config.toml
head_dim = 32
qk_norm = false
final_lr_fraction = 0.0
max_seq_len = 768
Each number is 128 + 32 x the weight over its row's rms, rounded and kept within 0 to 255. Layers, rows and columns count from 0. Numbers have three digits each. The size before them is the row's rms in percent of the matrix's.

# up: layer 5 MLP up, 512x256, rms 0.0842, rows 238-272, columns 128-255
# down: layer 5 MLP down (transposed), 512x256, rms 0.158, rows 238-272, columns 128-255
# gate: layer 5 MLP gate, 512x256, rms 0.0834, rows 239-273, columns 128-255
up238 101:125144179148178125173163081119152133142155147168108106103146095112097124163100181093155146158168117060132141103160160082116102163097156107164136152106127143097115192150137148185104097096099141116190145124121102147135181121079166171058146128193139168091117147048139112115113151152091079120146113131162186079134066209143168123121158139097088141147087090147090124137134117096111126152166
down238 098:127151171121094164104133171095116207175151172163158117103074130091141182145126166086128110111136091142119115159127126156166098136100165180116110055113117159123119174052130064130155137098089124097105099165197080120141047095101123122120166158095124102143185121163184131127173160119130159164127131138094129070152119153082156130142113060122130096095148103131083137079108070106103158195149
gate239 094:145118096093130100152092158170159133154126124126109083128143110141137159130137127108156116145085062138215187155053163118205174077131201123155110165136127112108122057087077131101170133166147161088098117130109072150151141130075100187207130095113162193095155144149144141137148154121144151109128155140126123146109082093129134089147113102174139070121125168121204176102149170132132151184138
up239 099:159022141109036170207082154154125160200124119128171103090128091114109101153138093043133108090189187081108164109128126148140169132091149160188100126155143057122132144177164077128115122163187133146095109122123111128105164183104153176205040126113159100174103174126162126119101163094148156118171143117133115161103177139119187165149127089147108051156163118137133087147130131062103146116155
down239 100:132110139064116149126135119104086142080132144071122130209100123164066124137127201097097088125132155156123075147102159087160090147072108099110107105151147190106110119183155141165126162155160094138150114106116120162084186107180134074142158156144117164154194174106136103078085045099113197146136129136085147157092131140134165095190155076117202092101111163124109098132144104109154176148119
gate240 102:110135101117096163138138119174129206144119122171148187114133157069065145116132144172114165163250145119123098124116147114076132094141054127137190157115103091149092068089146145112169197114075143125086172113122088137143078173136152092141064080099070096127082103105175166105078140108129068123131096088085105113140158117151104156123098116114145088131164141143141109114140162136126106190136
up240 104:180144171094184082122132153138113129146093118099173149143067122105141145086123122121135179096139142180119099145110140137069128073170187132161116126138109051119090131159135129145130144101087154155136172220158122161151142100103138156142158096069124163177150190117066181057107187101119113135157121184177178087095199112144166093121165104178092155156144126091166102114123078121140115142128
down240 105:159149166164156101181167161149166142138103124078155130109116166122112099139143067146176051157040117172106080135123122183146082084193120135099088167141133111143119177115115139085157185165089141080095147144103164147103076140155143159115139145090206120139179157177117068127075136132122100187094135147178123058054131146123121153109137118101094143142156138098103112114081120179159169093074
gate241 097:117123133074068116056093126144151197123128087138167118074123113108135175156157108080122121120144151080135125200184127145102122156113114129090094068137159130117161087108091035111134135061087144170080142136138136174202092145126086151126144076166139134192175151153145122076148116091123089159141100088096100114164136095145163165140138185084104144144100104115126090125171128100172086101132
up241 099:129116140120140139183154158118198104113139083114143134129051099149117183146097172120075058089138124141185160084059089079111154133072070145122185180108123082154146129128161128106118092144080078111100103097145134123082123101070115140146138135064090099186122109079163117046144170116070081100168108127139126171094148134116159141156095126125116193076123159131101127103122098095135116134102
down241 096:115124161140080132120169166129149142089177104103121139124159142108148097100098170130158076089223118172137109128121138115160146165122090183235114068137125097164152149086144150140148113143185169091073158129146160181125182104126095080180128116030114126126161153119158117095089128156102094126176138141147113137105116138165158097123194121165090133123168153190103163128107124092123081089151
gate242 103:163107107116133127147115142162102155156099085163098132150201159143123156115124114122154103096185097071140119121186107082126132134125110095099086125163168105103115136122109177126191147151139094124064148145144140159109108165051184155124122130180128170141139122129121120124130128109145133132105138125144129170131100124106173087070127194166137148166158126146077118068147100088143129073123
up242 101:105139072166201069151136121128111093138146096121113159123138086111128175162138082125165104116120140128103118117104167104206113153122192141143105082065142126104123097127067129177120129114107127123095170074144078116159102162100154121072175125091121141121116097138182171153148133119135117110177157173211159132099112102120106081082118137050112124148122090137137217078114117165084175154152
down242 101:109175103182071111090105157130133132111189139136088129162129148117065094176188169101107174127159127147113143100183117139077132141139164141155198160173095133137115100110120171136116124085071124124154153180137096149105155211160146149124131241113097130129074157129167170150152162080142117108128152103083159150134167096141116121151101125135107046109073134115110141123173132092115091122101
gate243 094:151091132137133147159096132133165143102145117106142130094129097122122110126086123149168130143216145137119139091108162144148201118179136108093137098141171096139136165133134222085172054178097111108185064141137132200138099135070141138141112116084073100110128134150114074102072099111143098130129174127081159122132125095045169138108073161167183087074146109103147139142111129068118117125151
up243 095:148126083102093097093153159150159140121190087116135137204125132111142112139118110147063140134100119194106123085112122147122133160087073087114103157181132161103064131157159076135085152160119131152143096082151145104123152116045152128132140134096090069123144143137108139117101151171103115175073153169062153132110147088079124136087120118083108091124169098183048174060049168149112195130148
down243 101:112172118133080175122105117131128102073132126110117171119115081092139111133152161133103060150152118164109136143137137115119181186110097127170112130120158161144121089115185113116152163079114087147157083123094142138131113123152214072122139175160113140118109195152037137152127180103161103168109151136242160151117085171128121147183112128076149148110122115120118173138110102091120089176133
gate244 099:150155194160131104166118037163136071157165161139117143135117145181143158161160102121090151135163065077137103090108098150124189142174091102106112128104081123122151186132212159120158090136148089128135142108169184143074130072125115070068136088143126139147165144103127133164105134128112117146104143165077101151099173114162119130108068109206195105151201127179107141097122097118084147154157
up244 098:121108102128071119126107101079170106178132077139098137139167182123106173072117118132060124145105134154176076143135095084113099165175119136183146148107222141098164117113140106146101105101130153163178140147099123159159076154140113121124130135049152135112182164156108100104159146160143132094088060107213132076090171150122143121128125096100120139144121133153126137108108091120113118146098
down244 103:113032198086134151131156143125158143112178143135157155127115166165135101095175158129085179101138168152121096082171127163172093127132134151176188075146113131172107138139114145132103149168126169102075124162080115102146124089162108112122125139084098029078143046090167134079152126134159149131112212124068110149131087148146118151121093149156112105128117139096150116165095100130119199137108
gate245 105:089112094154152120155166153170073177153174113087154131160061153167116093079116139139145171164142122136175137122079144052076140106157098141166114086130196152145145136157079098174133099108125109163143141161120108140175095160101072161198122117117116140122099105199139073120111104100153151151154114132156099134098111163117108129106085108107086140095160142148115104108086083148122109087105
up245 103:139169112145150165126124112074146130127099163132169114111147153111154121128109163135137121153150144103122144197099148089143059163135135215135085167105107174129092121105107093111151122093131112112154111165113134112115097090106128136147181073116113089178039128162133162156109147087095114111187102130098183138159152158176123159145129173083032146160117084138160121150143142111128124140100
down245 101:162194123144143145203130151058127180139177157128106050184137169102150109174094139139122171181129148188123128176174104149105141197124129130170174121154082110129149097184141152178125093173118177171138134130113112119143030097120105164110170111125035109158088145127168134134197148131111151145154121112170140097125145132111118161175115099098052114165124102158135096120111128100185166081153
gate246 103:059185136106193142059116137146104103165125141164159150140176207119100100182131178102098069151109144133127156145102141105137104081203124119159159162102147118081106122168089100116117134091151148119116103083140123140085129141153167113061152121099117152113179134191157137128157136136087125157118168180191150162126199119098103115133133093077119136048147124073103092150104138161118122072218
up246 105:107146173133190181057177095148125090098112132138166127192130130119127145129104151101140126159110152113120091163109126147105071102168120132115139144128147133124167116114106113170120133091097151141149155106180087098155129144170118130046039101131161148128135132188125049113159111133116107119057150157139092150154228142084112161113147115108151163122144178174176128169128098131130164106113
down246 097:110125057146054164195095147101148204103133118142092162149091189108119137174137173127105146138133135117163128085079114089086140160156173115150139125161177144130160121145121025161143119160155075137103105132126151162140110132143115079154103149138111044127119117136063164103116137086155078112150134082116105141199114138121212103121113127175119113141169155130102126138136171142138144097109
gate247 100:076121165159092172125106114112177131082158104122116136132140130165128195095127207107162192188131140142116079159129146060121069148109102136169064150124111143180128105140114165160158133148125082143141118102167131214101125131153143172075135098164056110135088098128106172147081142106128157093134068146161112093142064143141151180030093125142205094124107081153093131115142104070125111130161
up247 096:126143128075151152141156102111167084134109140074130101132093166165127144106145090108112150154136184125167163112097169119129164120153177098115135076140144100113149133130039154112160149138174101114150048125112155131169159156181134138174128132114163130170176117158135175192142167121114145119155160110119119184077074112096086094119152124109136144105187112166090119150127147098084144134183
down247 100:152088110179118142055193165174129121094197135127077130213159170144121150082115103134107140138126159152076087189131170113090125117129139135142000125142146167149120154147118078073140133177118069135123129096130161140172162117192137162184131091132130140110134091165151125106134120102113168105189109151102180128120129153140081130137152163146119181129159104106150083194137026102124147141145
gate248 102:148141133158129107142153096193053188137093116083157096107138125117155138110194150150127095121114134131146096124143161103186139125135097159063150111089182090157099095157097129125125202149185112161081147134123127112058145120102191205127159162040161117120199140091208127131130125121126153106196160145157164117103124160124149148146159081126150121101124148146026090157138109167200122104164
up248 104:126133094097146088154074179129100107072162156088123154086155050093083077151166102112123097110083163099143118139144091085136150127168118130115128110162170170136115149088088151152129156104134117113103143166152134139066080165105107172156134131165092136111127103053151082153096135114121133114138149158083123161165109100130150136090124114105105138088149152092118112165117099087191129115165
down248 105:106155147187060130139056120146162131089137110116185155102087105116126122090076142120144147169164083088144165194103115176136140152129109134134155081152144114158183098109149147170155107108148098150090174105086142093109104130187094136121191126116176118107126107111148149161125144121143182184136174215127077128132131159090138168128175105134103190100113158117138105176211108083140125145106
gate249 098:120137146089142101078152141171106114109102077093153150055102177079093156168072127089141115145155150156073124103131093115103113137143084075179174107119158146088056146168189103100133122095168107109125148150139080202114178114149109146121148144136171098118084137143124107108174102100135093142155145130139171147136092117107102140166126115133135094117146116125131083125158102150100081131108
up249 095:128133102119148143151085105124161152116179151111092177148080134120092094083120115119097069115142142139102151164080155085112168125091097149117114134101138118128171089119117128064131143167107198128121125119089193154105124104132128117139062155116106129140099185143174118088063203178149099105121135128072138123088067122137173140084116085092117138105130130041071066082130128113112144165137
down249 096:101109081158117147131126171052101160113139122134116120162102162106186126073151162104141165082129142110164163129131083109149127088174069150097077112079121055126176129153176098100144127152110152097197146124155140141119107103154071111111026145101099150058129139171152192107056145182109135131100130111078156163118125124134142169129144112077100155091133075099141074082174148100101136101186
gate250 106:180108142138183138165105154150107096073150160113115097144124074138122133157194107136108205097122171145126151218080087158101106128143099046076112115123130159093117133068117106185142042117164130150138144121112097148121094135148177071125127150107148110101157089078090097123134143108190112125126158101075107101164159127113143138157118132109086146099119102091110105111139149157173151188135
up250 100:121111166129196126141167194129134116120134085091139123190181115101122123126191124150095101145152097116115105134095192183137111166113115142110108174124098150154097038104122090114126164089150050124145129129163089162163077161089122133163100167142128109113089175154176124128085141082146189153064085143114130162055151144129219133150143084146102159107157155155110125162069104121146120130120
down250 099:128099113147082115111088141089157158133118134132139136129102067108080122137150169110082080104102131108074195147077109151109120037048137109180153123097154156105084136144094127129101119071098110088130139140093134135135123124129148147136126175188133119151177105116106158183096077140156153077139127115086145155134120182179102215140103180155169106119161150099154113203122110154180126104123
gate251 102:203144135110069159158110067151166152110142143123137107113123166125104111090101105067108138099189141141130079132147130102179064135094125130135145104106138127179153107142131110169195128115135124093110008107104105109168153123136089114102128126132175116112114135139176125078134130184103189137071136139118138162105151112105174127139127098110180113118152092101133094154036117146094135177191
up251 098:117151122118152167088181105125146102062087188127110109080096105116091061170098078145172077119146127114086156141144156119139100117125082156176127196063129135166112129162126127113117131148111157157133118098177141109135082145134084118078088200096136170150187120124112147118166083146139141123161188153124102199136177087171165113161148103173157164063154134154143132167128113096140098118143
down251 100:085156162068092147133150071171175118086142092122115138180123143077114099146096127107138109149121161119123071096070129137151167115102131138094140141100107165110121141101075110115179135116078149165106149072133113152137168132116067125103155092149127105142152167139147090163122121166097105186194101112184161112105150168214071095110077101083107110137148129068102113122090118121150146139113
gate252 100:132115139116164157124160109077116117100088115136109200120161077202123119126126108106163169051172148093087117161179146206128112135134131130125099148161126088081079111106122115148100071115109160150118124162057049116103170137118164167156048121168062130189071094131132107103150097111082120102097134150187131115102094064132098148166131127124108148060119056109108140121104219110122122109145
up252 105:118174173162147109198109161145133154113152116083128121159103098174158113196142232116133191132144128119109159117099098067217126177161104149141115081070153183233116130126150135132133129146122135111165060095142144152138093108064139148161156136119110163115144209157118130143137106096142151154121136158114137169088135131110063141152178048093121095167139148100051125094090151105098130119146
down252 103:122155125150142149148105162109154183120080114127116058118134099130145164105084121149133198154149041082117142146152145150144112164185091083135112156116128158155088102118114111101144174134133130149150092069113102179110097120076189095146110159139129153110095086135220148140190096126144107073118124176206171162094150163145133060163130146114144074190150121094116177147109112139090137179140
gate253 098:122146127185124113075100148107106167130168108121084070150148083146109121106140112115150136154142193050093127119142038088077116177185114091105086093136060176099137141174088177108096155170095111137133114078060114083111085109109203119138121182086140181111105136084111213111103160107135145145095177137173157071107084159126191193115173146133131151150118133109101114157105133168087121122078
up253 097:070180085087106074113157156098139150197162157135126151114149117108132091162155116150119099198113136132161118117075141106177157137105135193123145111139142154153174090095129125164162125131108137106109118144125139142179121188102148114126102093118127181109157180147136130156075125078135124160118064149113157094113131112105110156140157126177126115115082087092086086155148141151173147124151
down253 102:106131121116119068177161167089105086126132178166159163147159145164081187094117128138107155147130101200130167114136133154116076131075108177207156150149136087047136136139134098218090117115089141130166119158113131114154107104146134125132143119129106134099100213138170140106142089137143127148165135144086185111091162147102117100155114171104176079121127138123141107088171157088105159086111
gate254 102:112147074076160102125086139097091120159097110074130150081176146151156132150177155079126140051136091151139046127152178144117164187120099100145108130134140143069135175119192122107110137088111146094150106128104164091112219126210166095107131130184102131139113183152086231111068167110098139140108140147122215178094120137110135099089128109114096126133122099127107190139088093126100131109114
up254 101:133141100134151099092183100107109136149105145140113157100132096131063129173179069112112165097114163084169166105149119113081147173096112118140086115125158122149136160127124146081092143123059119085135129113157121085143152123125203128157141077134128172132086125099102202135081166138196163162115134095129166128143156072102119133084122119164144148145132133109141111091126093075185155105153
down254 093:107142049095171122147145096132160159117102107102106125087133174155132057166099139180134154114118127130124104104113164123109160098103175147188143142172117099100151142119102126138141069135157107142111116125178163136089121207109141159132151084085149192134130139100150121124107133139062103078079079141193098125147081189137057149095176109154057120101097132165149131174119107142131079112138
gate255 105:138187068081127099136142187074131165143140144135060157096107056156100173148092107093105094070140116178081172140132081140137162088139120156146101217143121043100123095170092122069115145088109125092166084154093066119165135153181137099136090195106129117142123126137085212146123123155102166161148130146179114091168145136159112154118177126131138152122162101109187114071118117132184140138136
up255 101:128190103094186130095097136063155158102088154126111104113091057158157128150128182174164070113186107109134150099144110111089079113166127087141093119122095141147147123129138144090102146143120107169161153123078074099137155085111129144137133128149082179145117157175116130195100128091111102117138117113171117157110095132100185123137104190139143125135163138084192124149108102078190081126087
down255 099:148095129118158152147178114126102101143164146130133074158130143099149132064138114086206065093110122138110152126120179145127089162138125123136124123096120055165124110087101194097064111124154119179167144136195111149163072113112136180119092068096136136161132179159158119067140066164159139094146137046137109119146162113141166077109099133081138114147113086125070106138119122143127164064103
gate256 095:124077129137134074120111120126189163131119186150120128134088107098094103124065124149129195129136115140121102103144155099149140109148151146127128132125117197114109113087126143137112094088196099180049090172167201112102115110121157143162081184147127104147133107147089063102131121150100156119093172142122155101161102100102138134132171152134115218158095166106105145130066189078076180111180
up256 098:101116169098156133169170118153089114073203057136087102161135111186124121084093165131105194145156121127158128146136127114109134192143180128111093129092090146119107077100124143119103149112135140172177148103134125144185156086127065088103132100134137119123171130166155109121157106186158084184122139114134132164131126124105130140150118125164114151102146183154055122128129173182183077115127
down256 104:170154168098139066114122131078106156110077118166135202181089088107133186074188143150124136078172134168115138148081166079126110127087094140105124093087140113153082125108139199058165087102126153107166089131150135086122123120148135145142141111109110149077149105109136142076170116142116114056102106150177137167080113096135182152131125135127162103102151125146143175087113153158089127161158
gate257 099:103108118131154154110166125106140155154077151166106056112143188139128175110141179114155137097079160093146143119126078149111148157170093144089133178101088075142144163083113079093096078109178118105109059181111092124128196106148183140133147176118124101152180090181104222128106145155158087148110201111149097126091146100099145112159159186074125132123161129155109121121071110077156139171108
up257 108:144046117093079112153132157116141110152067143072126124175142146058096135197123143083134174111106182163136089079141122148130149148060104069138123093046172145139137095161133155159170154152158186181069133124135115079127112138102130136087196099125130105149142128161125126179104167157128150110142134105144136122171098145188128151134162132090131177105121100146084113116143116096135119107132
down257 111:156129161192113136090096155149118163136146109177087114106133108135119147161145130172137158135122075117145134098117191134114138137171124131182124123139170130123204135143126192146146131214081138127134088198103162103110134101091120168113165135162129149155118153100120129186138127151188130138137139056217119127104158166096170109154165093113176173131112133167133089121135124166146107119135
gate258 101:100139149096068135201075091118135102108062149076151082176111106144184071120083147100127123109160132135114126173097166083148148166177111088186184112061114128117103162135109182095145111135164116157142146092108145143117078107139161191113102093052100138155114083112136117134164119148078097127114094140050102119122134137111160109116177113064132101122074093116077156196091085123134074153121
up258 095:091103178187096072089134124106166164110103086136141126173099142113112145128123127098157108183099102129144143152095140095117132097165166093155157135173122110154163099202128179132131070152132107090053172159074071106086089166121136168129137110051152170144179154066147093093121121120115148141157094074131104143123096145085122104108158140046166130162128083129155052130142067173160173113102
down258 098:110121089158113135112119198123185145110122132082067156112163087109142141153171171136107104129127133182079152104115110094148116147184134126103040144142109087170114079088072155154138139134137129140102112154148123106127167126149132119103120119175138136080184119136081117096116093125103083130117138111134104109167178083065128124127147141110192130047125146180210145082138095141131153053142
gate259 099:153128142090163118135127142109143032096143089121132187125117166047134046155127115151106141152117125111108087158134143136155144137131063099147107082123179110136202115102070129128147076111124102158097129099037126092110157113106115170088180160140124133137116093075107116137148162158076109167131099107129157138132088141103156107146127074137120072153132084127122137119141101134145134063097
up259 096:069123182125067100099120209138131134104117125121133093086181177156125181153125085106084100122120116104157079079150071133078074116112104099126137113140114182128124085102159140133058155139102179169143115147137068151104107113113094162166095156119155089083148065149166141123112111086127167143146143138162110123111153096196042104144143153124109120119080184158128156162167067101181110132120
down259 096:113127103162099152042128166143135089111104196123206139138101126106150141086172159082181139143152101125096093209141124145172144113097106119122115096145193114145092114167100165155113096161146114128116171132164137128127224110139144038108130106121112154107112128105122186154150135123113070103131121193055077140139179152151150172087179103149042113135109191187047134129116145152144121162130
gate260 106:125120168108143091137151176143126126136157088152165129164084126143149104152133148105151146174092108134185146095086092156151097122125105130111136132068102167069127153099127157206137117134116115122112156130139158126089132104112085171140126169114119149146165146138127166106153153083143142062102157084101104121131158102082154084178148065109109132114150107112070145164096163126203135158163
up260 099:140171118069160099053138110169142112200088133111138141149169123111221137111103187135185152103075106115090105115150122152104138129095141116106065135128150080218102088121083154124101107123107148102158152076107111160142191110125095150080154129141123086110124129081121107177086106149082115053128129130211115133139132094122115124031048122100151140135071092132147086106134164106124196035115
down260 100:104142146132108139142099145106114237187084114170139118155186111094135108162135155100080170128109187137106102151119111117135154140056149143179096029154120108112168155134116221149116162166151170167144146080092162179139069165137116121107160125133087099128124048135167147136128178159137102176106114092125164079192083117098118121122102157150117125126131088150177108126099131172140126123101
gate261 103:147178165206078107142109144183091104141129126096106084151109156100126144117143149168120180072154123146175120116143135127105114091163076126169121143038116144086143184157118143172132137121089168127110138105119140170106071145113159122145114105118141135134136152093105054200153173172065136141133090128142130154103144151181182079116183143135123100085140096150127139151130164134171123111168
up261 101:102162132160136174134212149120067114171174105080134077128152101078146157161122172156089185103117122106174138116103167187081124147124080091136116227131155107177110160172122100188145120137074140149175138099113167138162154110157102165189112140105148093107164072115118079175098122139132123148112119116134085132080179144132161171152161060133098137071152072116132195112104110127159141124126
down261 105:053145151114124123150115146110087128064123123185180092105149108152153084153168114114134117146099160108127064161153107151117175128128161096115118150117065153124161172099125130137096084129129164108130135116144109124104195145191126120126160187121138163120143189128106159155056162112161167100181159190095105091194158136166115050201114161130178103111140098064155120175150115149131087069123
gate262 095:204140141092117184116129123099114170151080153113146145116170209136111074109152083168195201154136146166171107124123134125094068121141186194126094114127067149153139144145160124156170143085131116139168112172161128167172086133105148115093107120109096083121101147177129135093167046128136189167174117158155102129132161103084093159124110176152098115133108147078093130114167149120158075101068
up262 096:140091136155132111097140085147088119131141103135073141110153158166124083154087132145107098139088143148112117109159105122149177131093107127167122141124110208133166127077141126159113091108121149132043084191135098105116157143096135136126090126156109145094145158139142141132104180132130048108147187105202105098213139141100116165135084117126163166100102146157125082084138174141136119115067
down262 102:153113185087145133076131087094147101147192130110113123164146104051065101139148098131067081139152109119146119188140172126109076119158102123173113125130093107094134107049136119124114144104160154135126123131128164145130067102128115157133152111141116118100124124100140094156143124133172137176142164141135154028106197153152117116147200104137120187119105189136167116190157152105178091099145
gate263 101:098111126135111164195119116089189161163138148142143141085128134105137191158144168086132120133083137122124148060112173143100138120151106122150122122122142220164146172096109066166151144154139148087169168115124111158110162103112131137103150162119122138155123076126119109123144146058119197136103117118159091139149140182104125106159109161165137054182146086129090118056096141132116093184111
up263 100:153098150130087141146170147131126107166089074133124127038131182078104105137099101111118119156108134125127144119128136131192164198098094160207120105159150138120152154145142098151155085191152160119115177092127144140141174110132137114137115113106155130147176154101133114123109172143200134167160103075073120113184060065134057169150106149129137081115191123190117116161118163174118169132111
down263 107:127138112133095147087141160128195152167145114068117079216139135133115120143118116131144141096130098134100070119079161116150139168122149131109141133178180092201086157164095184087189152096112138131137119111097087145140095097119138139109108119106062086140181106111117117097166118104166109133118102133158138050153054150105097091121125124136138074095173065129113108134091140125139100085082
gate264 106:065148122089083099096112141148131162120161154195137149122082065138102138101122165179072123139143136150162078008115175196099136153119109181139134104182115135168102111135095161156105097142131137123142166083167164151161150122143096161162126139118096108129118123152124112098115075164121124118143123083103177145103162147148081139055146076083111102122162159086097152137157127155122097121163
up264 097:104102122114179134124157113117177168156145196128126154131104115122088107135122119095101095104137178131203106163122089103126172162204108112099136060152141121090107094166105102087158125138152111121185101116130139196126122223127090151132124072139182068155140144155095173151208157116090108123129093150103087147099100132162134194122086138078092109114112132116187175140079078180102121131124
down264 103:161114130188174136153170196077107115120153125101102122115164142149113149161171110130160147070178120087115144164125112109178129119151112182112167107143121114082103128062165205126121122085120123137162177192112074103090178184181168066144095152121140135170144130160132203128162176082167113131110098152096140117122073161074119133146181092146161176093130093134189079095110034159161118108127
gate265 099:123164123152114139121117110112121144174137108183140142134124128156123140121185104155122118108105135218165117148074146122137151089091108136222091141164168098094092129131070150078146143107140092091115133178101098202116160140140116170122133184122067142145114190129098167155153162133089137139081127088161098099135125107131119213135084135148102152114168105111141179149097149148117123154134
up265 095:147174079110188094179053139188100149101112106144093140156112161130130136170116124136119133085117108103146163129114128168169138196166116219134107072114039181141169126118106099121106115140135077168166118153144151084105107130117127094144102082173125152089170130125128105112110127093210149096149129146127135097074169140085160112149194084110139099120085088093126148156183137105117059096118
down265 098:126069062152148134161158151086128089075150108195120131068082159165156120082071107184163106152133121169130096115137141097135155098117115101162169198112130102146094088124128104132171084159152149126101105188153140100155195070080169144087137124096120151135122168096160109179117192126151124076120108111112091141137084136141084149147125074149145120169120108188151160117097111137137148094198
gate266 098:135117159162091086101136108146219048163115121097130110153114081098126188182150144166097102194070126124123117183185123096071117130170180106184128062068129118139109141150148099119150066154104114117178115233099124130149117076130092162185145094104143129154128121181137111144127098113131149132102122121100116082133135072108148141135124145146184134088123150161097137123140074131088073163151
up266 097:155156143102105150128115135124106117117108121155109126133088165171129180155094145105143166119180108106117119149128120092137122200119144103114133140067117085148157189141146153131179132131172086137118102106123100114138119181172130092149096091167092120128097079112103158110095185132097178068142115154079115137088136113148107125120101094102208059122157144153120255137121168189101112135159
down266 092:087160160126157162110166102168163173152144126162154194144152183117082112123115118138143075102138151113110090123167111160140144162062118169159113174172096168092077183151122102169140087138137157125102105184118094126083059163097189090086089127069162079148135160089114126093091117131149100098165136097163172114128118113078134083121130148131159112140113125117157131118108093121138208130106
gate267 100:117111163154181151094124102130094186133106126081218116127108056183107068113124124118128145093163135144150144148107165062077119077128156106148136114106129082140108042142157093116120150127123141078121163161027107088157126172166127155111091176112150163156097158192157126171111125147157146060090165105152189111127138069127106153106130092125158098178118160110102140105091111124129126161090
up267 101:097141172121140143111077154154146125086143181078172123140131120159168150156146111093147116113110137172117073194121094092150189153115101153139161120093132145125101154167105152134108149139137080159147163139142078132139117114190078159182193152095175085134162121146107048137099146076067099139116203145082149136104121173160089224164179169073111123081137153140100157140099143128166103153152
down267 098:149075084181193127108145145157161131129170184115123149123130170150140109165142135112134108140138120153065121116116148121106111127117051081153186103112136163152149093139154095071158101170143117095189138157132175144085095110113145192158143065116148084103180094107142099076133087126093106114133109119208090131078115157086148139120112098117128094152143147143155101144129152135159162076141
gate268 103:098145119107140097175093115100123156135090149111106110073117041137144122107069187116127150137165156176149124151124121093110169122116110139111109144074192144138139177119138118088112109137141146168111132162136064134140171089194073157118114123099120162091209197123087128163158103118106106059145080111130132127087103146166105141052123132161122139123105108075116090139116173092125114090115
up268 103:146159138142101158160139147075141088106118146138153143151173134117119080106077069111176106142178112113111111175170141161160141066126135123127143129200131076121163118142149107114109047092118189156168114097099136143132112169116158119211154129143148125108125097124164159132141147041168066090104121097091142157148139131079176132161180121103135109125155125098150056129124077112132150120144
down268 100:150109129131119168104176090097160195115165164123092135131127117106136216114131119116153164162181135127150146107090178101095099146096135124125107101163123158126125118131118103123135145130159081137118181104085106118132195155156111117067138152114124110168144093134108063103151100131180132141124130112162103103107144073142077051154133065085130080046158130099155122137190127134058121137129
gate269 095:114134201144142120136152132134173159139159181123132096080096108118127114129130119170104172166194137174117157105175122122083122090130168141115148064153098148140116109198155115141079050163106102103138165082110116140147082081179179134096114074128108088129097118137146109133174170102045151182149148106142153150137157084166063130134164163106106151144087220118150072139074131197135128164132
up269 104:141158178146136151157119127148103107041074125115128072125126138162109128119147154190148150127107103155086141097146146148099169073086159087096130076104097120149155117126098109121086120103097128178142101093119136130140188152121097120174101117173084125170082119106102135096147186174134138130088160117134062169174130102161081144112079175111109163186154128194133141101106103118082143074140
down269 101:158138142123174058123101092123133101150088113186153139118086134106140080179129182172092174165140182058180125101067153161131135117118135129143124107135084188121139085146128146117150127099166154150193160136143132147105159097062147102100152139140091143108095142146131083128110137066100119142150120082146101137100145113075117064125096171092144160208122094135132143188142192125121184163177
gate270 093:160117144103125115153038196156131066138116148140154121167112156150101197135198154162124112145078131138063097108124126102122221134096212139147115135114104115090120163149219117159164090153123133114148107111165142104143106095159137140116095126141203108153088107080064141139162112164110080138139142138133140068070127095131200104136085129153180153158113077089103150119116110098154113140122
up270 097:064065136126161123127104127154126152184119137107105075125151127184122152147157178140108197121145143111106161103185084116173164102127079080132072126048177094132193114122177156136115131161117147161151113043088116079167145112131139152124102060111141099116095139136085174128099150145117132132134132141121128111074201153120179121069093155095117123161135097108146165109150072171134094147119
down270 099:143071067145168122139067098116118090098138121200098139081095192171095144125101165083125122166127128075193061153178063127140161126165096141157139138148095161117127111168150109133097162158146128077075174134153142122132177103120109113145126127132149118129094110147130080139113064104107104134128183081082091139189092170072153113098104141104104082096135142153105105111144121063130088132080
gate271 097:089118130157081121118167194165086149126178179140116072132121171106132067140185156148122112135132101176117114126165093112118166130184087102089128158130103120166128163180071128093143106157138082086084124124158124107118127125123143110151091132152115168157178148116067130153110134158136083136075102146063148064061150187168113128172112107139140122130084105075114144118036145170112144135157
up271 099:157096130089182191108079107088160118077146160093096112128116085130152168126122039138166105139127180198116076092061150158105177124102174142146136132136199081164115177130132126159153078109112123174110097124079097146086167143123158127119119115170116143131167142063118128129122178159105116054143160147195110185154142209167160121145164081167075106113084117169147103174149139091116081111150
down271 099:114152073112086074143073098062185119143089118057124084148130123128156082068117160135092166127142161085162136079113090089116122152119161158117160135102132127165155111110095072114187156085135112113087122164128143119106167106160158108112121146163153082167127134185135109107165216124103143059164158123136184131060108126129166096104184108061109136161059093094112101134144124150189100093132
gate272 102:096100134050184139159103128078100138128193157140124090172185094141122131089158147139121084108146096050097095142166168114116159126080074141183161145208180096158125100150126121139127135157183082141126096155115102146145151151115161112131120139156052145149101174095140089187165150168137160117095177109131153092177196080142131107113141127122153155168106091090098093146077072139103116111160
up272 105:151095079128136128105098154155139160132126124143119087141173107152121096145058139136133175181098122179106136107106107171134158156129161120133126152083085089144170173140107078157147124117124193087185151164103072155171149172156173107077106085117160126181161122098101096092120159207134167166108144095101066133180086195122113150114105145102146103090144130152145115141167111143090172115098
down272 099:114154137102099099105071111115156182102106127170147173140115075136124199146137158093160123156070154243099122103106104180088116064092096195088116116131139074141128135090171152171094134067113166099126101126137108086083162190097125120127113124143077148143073133123154104125092103091096062134114130147089096106102112166145168092128129072164053079095125069122132162150120104115120108116179
gate273 093:167174174109135130053086093102093135159127164155148138104078076089128142139097129133103108154145170126120082102161166085121158144155184140143111150159145131116144139141114112133143165101090125127056142155154082170134142063134158169161138145146056148183132106133082138146167186137113130162170103099117168137155138141177168138163107119088161142154232122112083134121140132091096129095156